config = dict(
    n_layer=8,
    d_model=128,
    n_head=4,
    n_kv_head=4,
    head_dim=32,
    d_mlp=512,
    vocab_size=3435,
    activation='squared_leaky_relu',
    norm='rmsnorm',
    norm_place='pre',
    norm_eps=1e-06,
    positions='alibi',
    qk_norm=True,
    attn_scale=0.177,
    bias='none',
    tie_embeddings=False,
    parallel_block=False,
    extras=['some layers without attention', 'gated attention', 'value embeddings', 'an embedding shortcut', 'learned residual scales', 'capped logits'],
    init='uniform',
    init_std_qkv=0.0456,
    init_std_o=0.0,
    init_std_up=0.0456,
    init_std_down=0.0,
    optimizer='ademamix',
    lr=0.000931,
    lr_mult_o=0.807,
    beta1=0.9,
    lr_head=0.00469,
    warmup_steps=559,
    schedule='wsd',
    decay_fraction=0.896,
    decay_shape='pow',
    final_lr_fraction=0.1,
    batch_tokens=[8192, 16384],
    seq_len=1024,
    doc_mask=True,
    train_tokens=136500000,
    steps=11481,
    dataset='wikipedia_en',
)
Each number is 50 + 15 x the weight over its row's rms, rounded and kept within 0 to 99. Layers, rows and columns count from 0. The size before them is the row's rms in percent of the matrix's.

# layer 5 attention key, 128x128, rms 0.133, rows 0-50, columns 0-63
131:41 54 14 60 63 57 47 59 25 39 24 24 23 45 61 41 55 49 44 46 40 65 73 52 51 41 36 68 52 24 69 29 48 42 52 49 40 20 55 49 29 32 56 42 74 54 66 42 60 31 65 63 58 60 83 32 54 55 58 29 42 52 38 41
099:48 18 33 39 58 78 37 55 62 53 29 47 41 70 66 53 57 57 61 53 60 73 42 47 28 38 59 64 51 48 61 34 56 64 35 85 53 54 25 76 42 19 61 55 54 30 59 52 38 41 80 58 41 59 64 52 55 52 59 23 49 44 48 14
110:60 50 64 55 37 37 58 78 71 48 79 52 61 39 53 62 40 59 29 64 42 33 69 32 61 68 52 51 23 07 72 52 41 38 80 63 38 51 61 62 87 70 49 40 48 64 22 30 66 56 34 60 74 60 47 50 66 69 38 71 45 63 57 59
093:65 36 46 58 68 42 39 59 45 43 58 23 41 47 56 56 52 49 69 50 51 51 48 48 51 59 35 49 48 56 33 28 51 74 66 64 63 65 42 46 79 40 54 24 43 54 42 48 54 72 54 54 31 33 47 55 64 46 52 51 79 45 44 62
100:59 15 52 68 48 04 66 57 32 61 79 55 47 34 56 59 75 27 12 55 85 59 60 29 38 49 34 48 62 47 54 38 61 64 71 56 38 44 51 73 62 60 62 65 39 65 10 41 49 43 42 63 48 54 32 39 50 43 55 66 49 31 42 47
101:41 34 37 40 33 68 33 50 13 47 49 73 53 71 27 64 42 36 85 34 40 47 41 78 40 37 43 37 74 66 45 47 60 59 46 41 66 78 35 40 43 32 39 43 22 50 44 41 32 59 42 67 36 47 21 37 60 44 51 27 34 25 57 42
111:23 22 34 44 59 62 39 69 51 52 28 51 55 55 43 50 24 59 34 36 54 79 51 63 52 51 61 66 58 64 59 48 82 61 45 39 36 24 59 42 50 32 52 55 68 38 42 41 66 38 58 29 56 57 64 39 45 37 43 10 53 60 49 37
091:42 41 43 46 35 77 50 68 51 46 22 36 19 65 66 51 66 43 55 59 33 29 63 44 47 59 41 54 51 36 51 25 46 53 33 42 51 16 57 21 25 38 69 46 44 41 63 70 59 58 59 12 29 75 52 30 51 43 39 53 24 41 62 46
095:64 68 66 34 68 45 39 40 29 64 31 37 51 46 44 68 61 71 43 46 46 47 33 46 73 74 61 22 30 32 38 49 25 33 20 46 31 31 47 42 44 72 43 25 65 67 53 48 60 50 47 46 60 31 63 47 28 54 52 41 62 10 28 50
102:66 39 29 54 60 60 72 49 25 54 47 76 54 60 52 29 35 61 42 60 32 52 43 33 62 58 83 42 44 39 76 47 50 60 66 43 35 60 36 46 41 36 47 67 72 50 75 49 77 27 23 38 53 73 30 28 31 58 62 36 75 42 49 35
105:40 40 13 54 45 55 34 59 47 46 35 28 31 83 62 33 56 64 33 33 50 72 55 41 42 34 38 50 56 66 50 37 41 33 69 35 41 42 62 76 32 59 75 33 49 56 36 67 58 54 63 33 52 56 37 54 69 47 46 18 39 43 68 21
115:69 65 38 56 27 54 33 64 49 56 40 42 58 66 47 38 49 78 57 44 81 83 81 56 26 64 57 38 54 33 46 53 47 57 40 35 39 60 49 68 34 41 80 62 41 31 31 53 36 51 36 46 53 66 27 36 53 45 19 26 42 45 53 27
101:39 46 78 49 64 40 42 41 54 60 49 50 49 43 53 73 69 69 45 49 50 59 29 31 30 34 48 39 41 49 50 41 25 38 67 77 43 63 53 30 79 47 55 46 03 52 49 43 19 64 54 52 49 77 42 62 53 27 59 73 56 35 53 44
103:72 43 81 40 66 24 51 36 37 36 33 26 69 62 41 64 54 45 57 47 44 34 47 40 59 51 41 69 33 53 58 25 20 56 48 56 42 26 34 49 45 67 30 55 44 34 42 44 53 52 68 28 47 72 53 59 23 48 52 81 38 55 57 46
125:43 47 25 35 39 69 28 64 44 55 39 50 30 64 43 24 48 49 42 60 42 61 66 72 27 24 42 70 75 59 55 34 56 41 22 44 67 27 38 40 34 35 58 62 70 41 75 54 59 24 50 22 38 41 51 41 55 21 44 30 44 45 67 40
105:67 57 64 61 61 60 54 45 86 40 67 46 34 52 38 85 05 54 71 46 50 64 56 48 39 48 27 51 28 35 44 33 23 34 64 49 42 43 41 77 73 72 30 51 66 54 32 33 46 56 52 49 51 60 68 60 44 44 69 51 59 43 67 59
096:51 28 67 46 44 36 62 50 58 57 95 51 35 47 65 65 57 56 53 31 51 29 15 42 64 44 39 46 47 34 60 51 41 57 55 63 41 41 48 36 55 39 38 35 30 47 45 52 56 45 31 59 40 76 23 55 47 50 22 52 60 18 24 78
095:50 26 67 54 43 32 59 61 45 68 67 72 48 42 68 50 65 77 37 35 48 35 78 65 46 28 69 48 53 63 49 39 57 59 53 33 75 74 52 44 58 61 46 55 23 50 39 58 43 48 55 53 72 48 46 36 36 60 46 66 29 65 65 72
102:38 50 30 43 31 64 36 57 53 47 38 43 55 61 48 43 36 69 51 51 33 41 38 48 42 50 70 41 21 48 66 36 29 56 44 46 62 33 52 82 50 59 42 37 40 50 50 65 59 31 54 79 15 60 38 46 55 65 49 33 74 84 23 44
096:65 42 62 53 47 42 64 63 43 39 88 62 53 43 35 49 52 54 63 54 72 51 68 87 55 41 41 29 44 48 68 50 29 41 46 69 78 59 56 40 89 61 44 40 36 67 45 55 54 73 39 22 49 45 48 48 15 59 74 77 56 45 45 69
097:76 50 39 56 38 50 47 25 72 77 49 79 46 28 66 47 87 57 54 39 67 40 69 47 22 68 59 38 44 35 28 42 46 51 70 28 55 40 56 54 45 68 58 48 25 62 29 28 58 67 65 61 29 56 42 58 38 43 73 79 68 33 56 56
084:55 63 43 36 63 25 33 37 70 89 44 41 34 37 39 61 75 31 42 10 32 38 58 45 36 61 74 67 49 36 54 54 48 37 89 50 65 43 43 39 65 31 52 56 49 21 41 58 50 36 66 78 69 22 57 26 35 35 62 60 44 45 31 58
092:36 57 38 51 40 56 58 48 39 45 33 61 48 53 54 40 86 52 59 23 42 42 77 54 60 25 77 62 59 58 49 43 53 41 19 57 43 46 51 36 50 40 60 63 68 39 31 79 42 35 30 45 33 33 73 70 28 47 60 36 67 52 63 40
097:31 47 35 52 51 57 45 49 35 49 35 55 64 18 60 16 34 32 33 32 49 67 45 76 58 49 60 53 62 70 28 63 53 37 51 46 59 62 45 51 52 61 68 43 34 65 46 43 45 38 70 30 44 33 49 72 70 38 37 21 73 63 46 30
098:47 66 83 66 54 24 62 54 62 65 70 42 47 38 55 38 76 90 46 58 58 37 53 52 45 58 35 34 23 65 62 60 59 42 43 46 64 98 47 39 49 74 33 78 27 52 64 29 51 65 74 30 46 76 39 50 31 72 52 46 37 52 42 62
091:47 38 31 67 46 64 69 56 62 51 42 68 49 48 62 35 52 65 46 50 70 48 30 83 36 62 57 48 64 33 39 35 72 61 77 34 53 55 26 37 63 54 52 55 12 62 37 57 54 67 61 51 64 85 46 64 47 56 49 59 53 54 41 23
099:66 44 78 45 44 55 66 60 52 39 91 69 55 33 44 59 56 39 63 50 41 11 51 48 57 70 42 35 37 36 44 83 21 46 66 59 35 61 50 70 60 68 35 40 43 43 45 20 53 48 43 63 37 44 38 47 63 56 40 55 68 86 55 90
089:49 53 67 66 59 18 47 45 46 70 66 61 51 30 29 50 39 23 50 44 62 54 34 58 66 49 58 55 23 60 52 90 31 57 62 56 48 91 68 61 75 68 29 71 55 44 29 30 45 44 73 73 50 59 62 81 55 42 53 67 64 79 37 74
092:27 22 36 38 33 46 57 40 51 64 36 60 53 36 74 42 43 26 63 42 58 58 76 29 61 63 67 43 66 67 46 42 52 54 49 69 53 71 54 51 17 39 37 47 47 24 53 47 42 53 80 48 70 45 61 03 59 51 28 55 25 86 56 39
096:14 56 54 47 35 54 74 61 34 44 33 57 35 45 34 48 55 42 48 43 46 26 40 63 58 75 35 41 36 38 40 40 87 60 40 42 23 30 29 66 45 30 46 46 69 60 38 76 62 37 64 56 66 59 71 66 82 40 29 47 52 42 32 24
114:36 35 33 57 47 63 34 71 24 58 31 62 32 38 34 34 44 42 40 45 35 47 49 59 54 38 52 57 46 50 41 31 46 68 58 56 10 53 33 46 17 20 57 32 55 65 48 68 46 36 58 52 56 51 88 19 59 30 50 29 49 62 67 35
089:37 61 31 40 49 57 61 37 32 58 35 57 26 34 47 35 66 37 58 77 26 58 54 61 42 63 49 44 35 40 64 44 43 62 78 56 64 41 44 57 28 29 58 76 55 37 86 53 49 74 34 41 52 56 79 25 75 52 32 33 57 36 47 56
101:50 41 30 73 52 60 48 52 49 44 61 30 36 28 65 33 41 51 62 54 40 60 68 29 50 64 41 49 81 43 39 67 27 48 23 36 47 40 57 63 68 59 49 67 44 60 44 64 35 54 47 38 56 44 36 46 55 37 57 29 74 70 67 21
087:52 54 55 67 73 60 78 44 28 53 50 56 79 36 50 58 42 60 36 62 63 59 34 37 43 31 39 79 56 40 39 51 68 32 42 29 54 75 47 74 54 84 60 35 62 52 41 64 42 60 43 42 67 57 30 44 66 36 46 42 48 59 30 44
094:44 52 47 46 32 47 37 71 70 67 30 34 50 63 65 37 59 57 50 53 38 47 80 38 55 30 37 45 76 70 45 41 53 27 49 73 49 52 45 38 55 52 41 59 52 25 54 72 59 41 48 40 33 76 69 44 34 40 56 54 40 54 40 58
114:88 73 62 35 51 22 56 59 56 65 49 40 45 44 68 54 70 25 35 64 33 35 53 44 46 47 52 23 44 61 25 50 44 66 48 60 32 81 73 55 57 60 34 46 63 65 64 45 45 68 48 78 59 55 74 46 62 35 48 70 51 54 45 57
117:45 47 47 55 62 47 39 50 52 45 38 11 19 32 48 54 55 29 00 45 63 50 14 28 29 61 68 49 30 22 40 59 45 51 42 73 58 51 76 43 60 85 45 50 49 43 46 50 77 52 43 29 54 52 64 33 49 76 40 63 51 33 42 63
097:73 62 58 51 45 39 67 47 28 57 58 65 64 62 31 34 62 62 47 62 56 69 41 23 59 42 42 46 24 33 63 57 55 48 52 58 27 20 63 37 56 64 51 69 32 38 75 44 60 57 53 73 63 73 50 83 65 28 38 48 58 38 77 57
098:41 49 25 42 23 71 56 45 56 37 28 47 65 68 97 56 13 54 59 62 35 62 70 58 47 42 65 65 82 68 39 54 92 33 51 40 70 27 53 41 50 54 48 55 43 52 52 65 42 55 68 51 60 53 46 42 17 47 63 46 56 52 59 43
102:42 43 57 49 56 29 39 39 31 78 45 37 27 60 54 52 50 44 70 43 47 49 37 24 72 25 55 36 32 53 36 53 62 40 42 49 45 35 75 39 43 34 45 83 47 32 55 47 49 40 44 63 58 71 54 74 52 48 50 46 29 51 30 57
095:71 34 54 45 64 71 11 41 50 47 49 40 46 41 28 20 46 34 55 55 59 47 29 39 47 76 56 36 38 68 87 49 12 36 73 20 64 68 40 52 31 63 32 53 32 39 70 44 49 47 50 74 61 80 45 47 47 30 74 60 38 55 50 37
109:79 37 33 46 48 37 47 72 40 52 38 49 58 56 65 54 35 58 26 65 78 74 53 34 18 39 61 63 71 50 50 31 60 54 68 73 59 66 62 43 44 46 47 68 55 49 58 27 37 79 56 31 42 68 04 20 46 31 78 54 66 43 27 50
102:41 56 32 45 32 51 55 35 45 52 26 57 41 41 54 35 59 72 22 50 43 37 46 61 45 52 56 63 46 42 52 30 60 48 68 36 27 46 46 54 49 66 42 33 38 70 63 65 55 62 37 47 65 46 85 57 77 50 50 37 85 62 22 41
105:50 73 45 51 48 88 53 62 30 52 51 75 64 66 59 16 53 76 40 46 31 53 49 37 81 48 41 39 54 40 49 26 51 50 63 61 51 13 54 19 54 50 86 27 53 43 64 56 46 55 45 53 32 40 63 62 62 33 21 50 51 36 40 53
111:66 24 49 64 59 34 56 45 49 51 41 67 65 49 67 57 66 74 34 35 54 30 85 34 63 32 38 56 69 51 50 50 51 24 61 52 66 70 50 41 40 48 38 56 41 41 38 47 25 67 41 51 64 59 22 44 53 73 16 75 34 42 42 38
115:28 47 34 31 52 54 38 39 57 43 38 52 49 99 40 49 48 39 44 60 60 63 72 47 47 46 34 41 57 47 42 44 49 72 08 69 66 55 38 40 22 04 67 51 34 43 56 52 40 65 60 45 67 78 43 41 76 51 61 35 39 44 53 43
108:60 52 38 48 84 47 46 22 54 34 61 38 47 56 61 61 41 48 59 43 22 59 60 60 62 77 25 36 48 28 49 49 58 42 57 53 53 27 52 74 99 49 54 61 73 57 22 51 89 51 60 46 57 37 45 62 53 23 56 56 59 43 49 67
099:49 49 23 83 50 45 61 68 56 25 60 29 16 63 49 17 19 72 41 45 85 64 69 54 43 38 34 52 64 49 56 31 43 34 68 62 67 69 54 66 48 44 61 68 75 61 68 47 30 60 41 61 40 33 39 43 53 30 36 41 47 51 42 42
113:52 43 52 58 51 57 70 66 77 45 80 39 63 44 18 66 64 43 59 70 54 44 55 49 56 34 17 64 44 57 68 62 43 88 36 29 38 55 55 59 58 78 59 54 45 66 52 48 71 40 65 68 53 55 65 41 16 52 44 73 64 70 45 63
101:50 62 78 56 58 62 39 82 30 29 58 35 62 58 43 62 42 80 61 59 20 38 29 46 50 54 38 57 21 68 70 78 46 52 18 68 70 22 40 45 73 59 40 61 56 69 40 54 60 44 41 34 40 48 35 73 46 57 29 41 88 51 38 49
102:49 67 49 61 21 29 63 40 51 74 57 59 59 69 62 52 73 27 41 71 69 48 47 31 35 21 40 59 75 42 52 47 52 35 43 27 74 53 71 75 47 31 55 75 64 51 30 73 42 42 34 50 39 52 22 64 78 47 30 50 39 60 30 39